From a checkpoint of a small transformer trained on Wikipedia: 9345 steps.
Each number is 128 + 32 x the weight over its row's rms, rounded and kept within 0 to 255. Layers, rows and columns count from 0. Numbers have three digits each. The size before them is the row's rms in percent of the matrix's.

# layer 3 MLP up, 1024x256, rms 0.187, rows 388-429, columns 160-191
112:123126123125137176132043156097105159160131109105112137132112131170103162142106152083134168156148
117:161124131086125148165095133081189153131104145090127149113114105122082126161087102087098143112171
104:111175131162112129115123114122169141147141106169129152138073165171091125110087103122097135074107
101:116188115069148088174104139147172118147104115107139183133144130110120115128135149122121128157092
095:162165167118119118142185198195117160146107168144134139109136141084130114140126108135130153153163
096:128151133130072089128135131171092162053102103156088166205073089163151138153118145111186143105112
110:060132135102119099186073089159132157085139108112102103096170159192089094113155136167109084154119
092:097080113097171114144113146093171099136038123118162125067066122128098158161183069166115170192110
107:186160145118136114104116095107160144114135113125082108086102140125131143177122132194113126121138
104:123142122143154143161123100108149176146184144118087118154085133129145139074149069125200140110105
094:189145191147058108095083106156086109122195159088063129133113073063144173081031123119125108109156
091:144109123139147104114122111127120149145156100117177150122164114109165147116141143123166110146099
093:088122102140124115112095153105139111075120169139137124170075128136134129115131174116077179111129
102:137096108096098153158161118175139166170132116148102130132114041130146110127120130106138119072124
105:105148116102128123113096092135135156185146079080113167096140186091202160180120097060116156176143
088:070121106126146125122139145124138076115146136191117088097058171113137159146142151143134148144180
098:139145200105111089132154131100099131078172077154111174125077149141148138089126137116178112112152
085:073118148162179191098099074125153104158076125134137186104119160156135070118124103160088140181097
104:193059141153136043119122109141151122107092189107139127117149128149182042122116154138076125161174
087:173143138167139170102184181133154051162130094138160104178167144111151126111131101149169065133088
093:154133151130091122118152136199130164139153115106150055123114096160167118128140064127114097102143
095:156076175110152118109101103118122142173194129164084154129159125081108096116111135184167109118132
108:161089098127154156039178187064100131086131135034098169121103135126114188131123168096154111117131
079:103109145133123138212070044087149098112108147117147110146126098089135161125143119120120103133133
090:156139134101184078189145096171120162162120153160121101184185105160117077197155133166087162126145
112:169134130065165122088108119179112174169118143138105124166106158091106100110166097150104108124176
087:160157118146128096075081128110205110159132062137151174121134131169126117085099085122132130103120
095:111146160129198163095155110113118113107202123077085127144138106153157100059086097127160196125089
094:069173150090154109178167101099117138096135135074074178135128125203174147175089109130112128124152
099:145104146102167131129103123052132111119105174136104100133140139152138124099102124159117199108138
096:074135157176147133089060089104114123115102088114109144106121140153083162074162092126110103079185
094:181210168148115156129117180117137129087164106056130182126143116103180151103195153120175171126086
092:179149115125149086183113112132155141129143138166124172134135095072089064125120141148204198102068
107:170179126059128136102165152091163156147170123180138105078129089180181089125133126078123134080141
096:094095108160186140186145168138136146109122106160121163134167120172114167148162076167153114180144
086:148127131112167109112070161113154134180176115111170164120123068111132127114091153122137176101107
100:089162162170089142094090134155146119167127164118117127094142174181157188148076122155119166130120
108:142128164109138103182117148163139146140083129097151122168103174135097081143099151115134146149166
084:085098114189130155121098141142105126162123112148134148153113119155120113139144094137105122165042
094:168084195183186145089143111145228097137092121102165108156191135174151125158170143166096176093140
107:104117102082134120148163092153098147106159121123117109148171100113126146136145150151145059115177
101:147094131086128149146103136103105154100117139148154152110086131137161123209168092084123138093104
# layer 3 MLP down (transposed), 1024x256, rms 0.0452, rows 388-428, columns 160-191
100:131169129110168107097164148147136124141123132140102140146113174134120159154159138120134129137093
115:150161118106088116183152101150139157145096109132177134149154101060093169163149084113057136141186
105:167178080125113128156131148083072176063119130110143185113100115087137105081122118122187122049118
097:172199136122094113102130102112083142113171118148145065132160124100106149131142084080047141129164
097:099128132135124192110114151170175124120153131120097106180107095123169157149078106103059192156096
102:132125164141105112121110096137149166086112087037079102140152152149067111076111129167125096133138
107:132168183145105124087102158135104085092172161107140116130077120144142146147143088079125141093089
097:049137137119087113104126114154123180091037134166167101086109107106182155137141126177166120152163
102:095161126115109170104127113172107154130132115132192124091135079100143062136184137168203141165114
096:110154171146107097144142190156190126141115182132119121127141067143140106094152090076136154129116
097:106095094120152101160138165134133156100123101202119119095172094115173198198107101128163123099080
090:103158078125153129134147140155159132138127153028154130149107111146094165170151114110129161215152
092:099116161089098123104117095137116152112146174173113137189117235179189162116078162146084200161134
099:109116098108125110141184022140131171100114161187124146113104116065139142077117151152190166147108
119:099097130119182097176189116160098125081111122131132116091153181163086127117159186167137131159111
093:096116057105149098218136112122127134129119117142068046125096176179148203177112190146134082115166
100:120111101145108146159125111124102120060163071138147080067121201128089153125043073126125166132117
093:099079101118115153102096077089097114182157088136110189145151101155104095115155140112120135153108
103:151131134135127172070108111169209132149111127123136175091061100128153087144166179109078125145170
092:042139132083141112156121160142136178160128110138139070182147127103120107145095144156085093138169
094:129138044172074112137144106179120126111127103178044138100148148095138115180114145154166148159105
091:140119157122136172177123172208133131128099140137140140092102117107154125166065123170055102159136
104:129155101177165131132135114103086101128158073036187082070103125156128076110137096172129139073088
087:105067177125135125160053111087137114115100106121133122078110162125095149140114172120098101116109
097:102133117073123149132146156101131083140180160147168112117133116040092131141111108142135172153171
116:181131120114161144095147172104087222157146165125137140099122166090135149166158161154181141159179
084:131142143167131171101132178144064128124110132152083092144143126124096127070114106103166128118168
095:171120090145068076083127159123137150126113118125115065135090133084169144115146115186107160158108
096:159155113168132145128141162107124172094067140108174109120146134146118086148154148080121194089104
103:154087157110143132129160155078131175164085106121061105101142101100117134147170117132086128144137
097:115117124106124159146126140152135135137152118135160122085152123150123148116116190116172122108122
100:106193182178092118134091160129148136114109132126114119144139087190127088139135182091174188146092
092:093134155149114096174137165131148085106161118152154114156155135139125191136106109118064139094076
109:220121160124118088093102107110112139067113179149116164030149106143193166156115133094067120134172
101:071156124132074155155091132107095141153125168118084132181126163107131162076091128134127190171147
087:104156156062071130145110098175171155089148116080089154138151135159167185139120109081086130128134
103:113097161126095058044135084093064161082135109102233116091140132128161143126132106160151149142141
107:163114118164171129090149117106137124101127152176082124161102006117123126059170173131171101132135
090:089090141150118145152122039108134085105118130171109169115136103135127124104105089116158177069184
097:136130182152166134116068091121158112082100135149100106095103118121141062156126132172142180098132
106:170106130194117077089125145134127084113083088111106093115110093086144148164179126104104155163137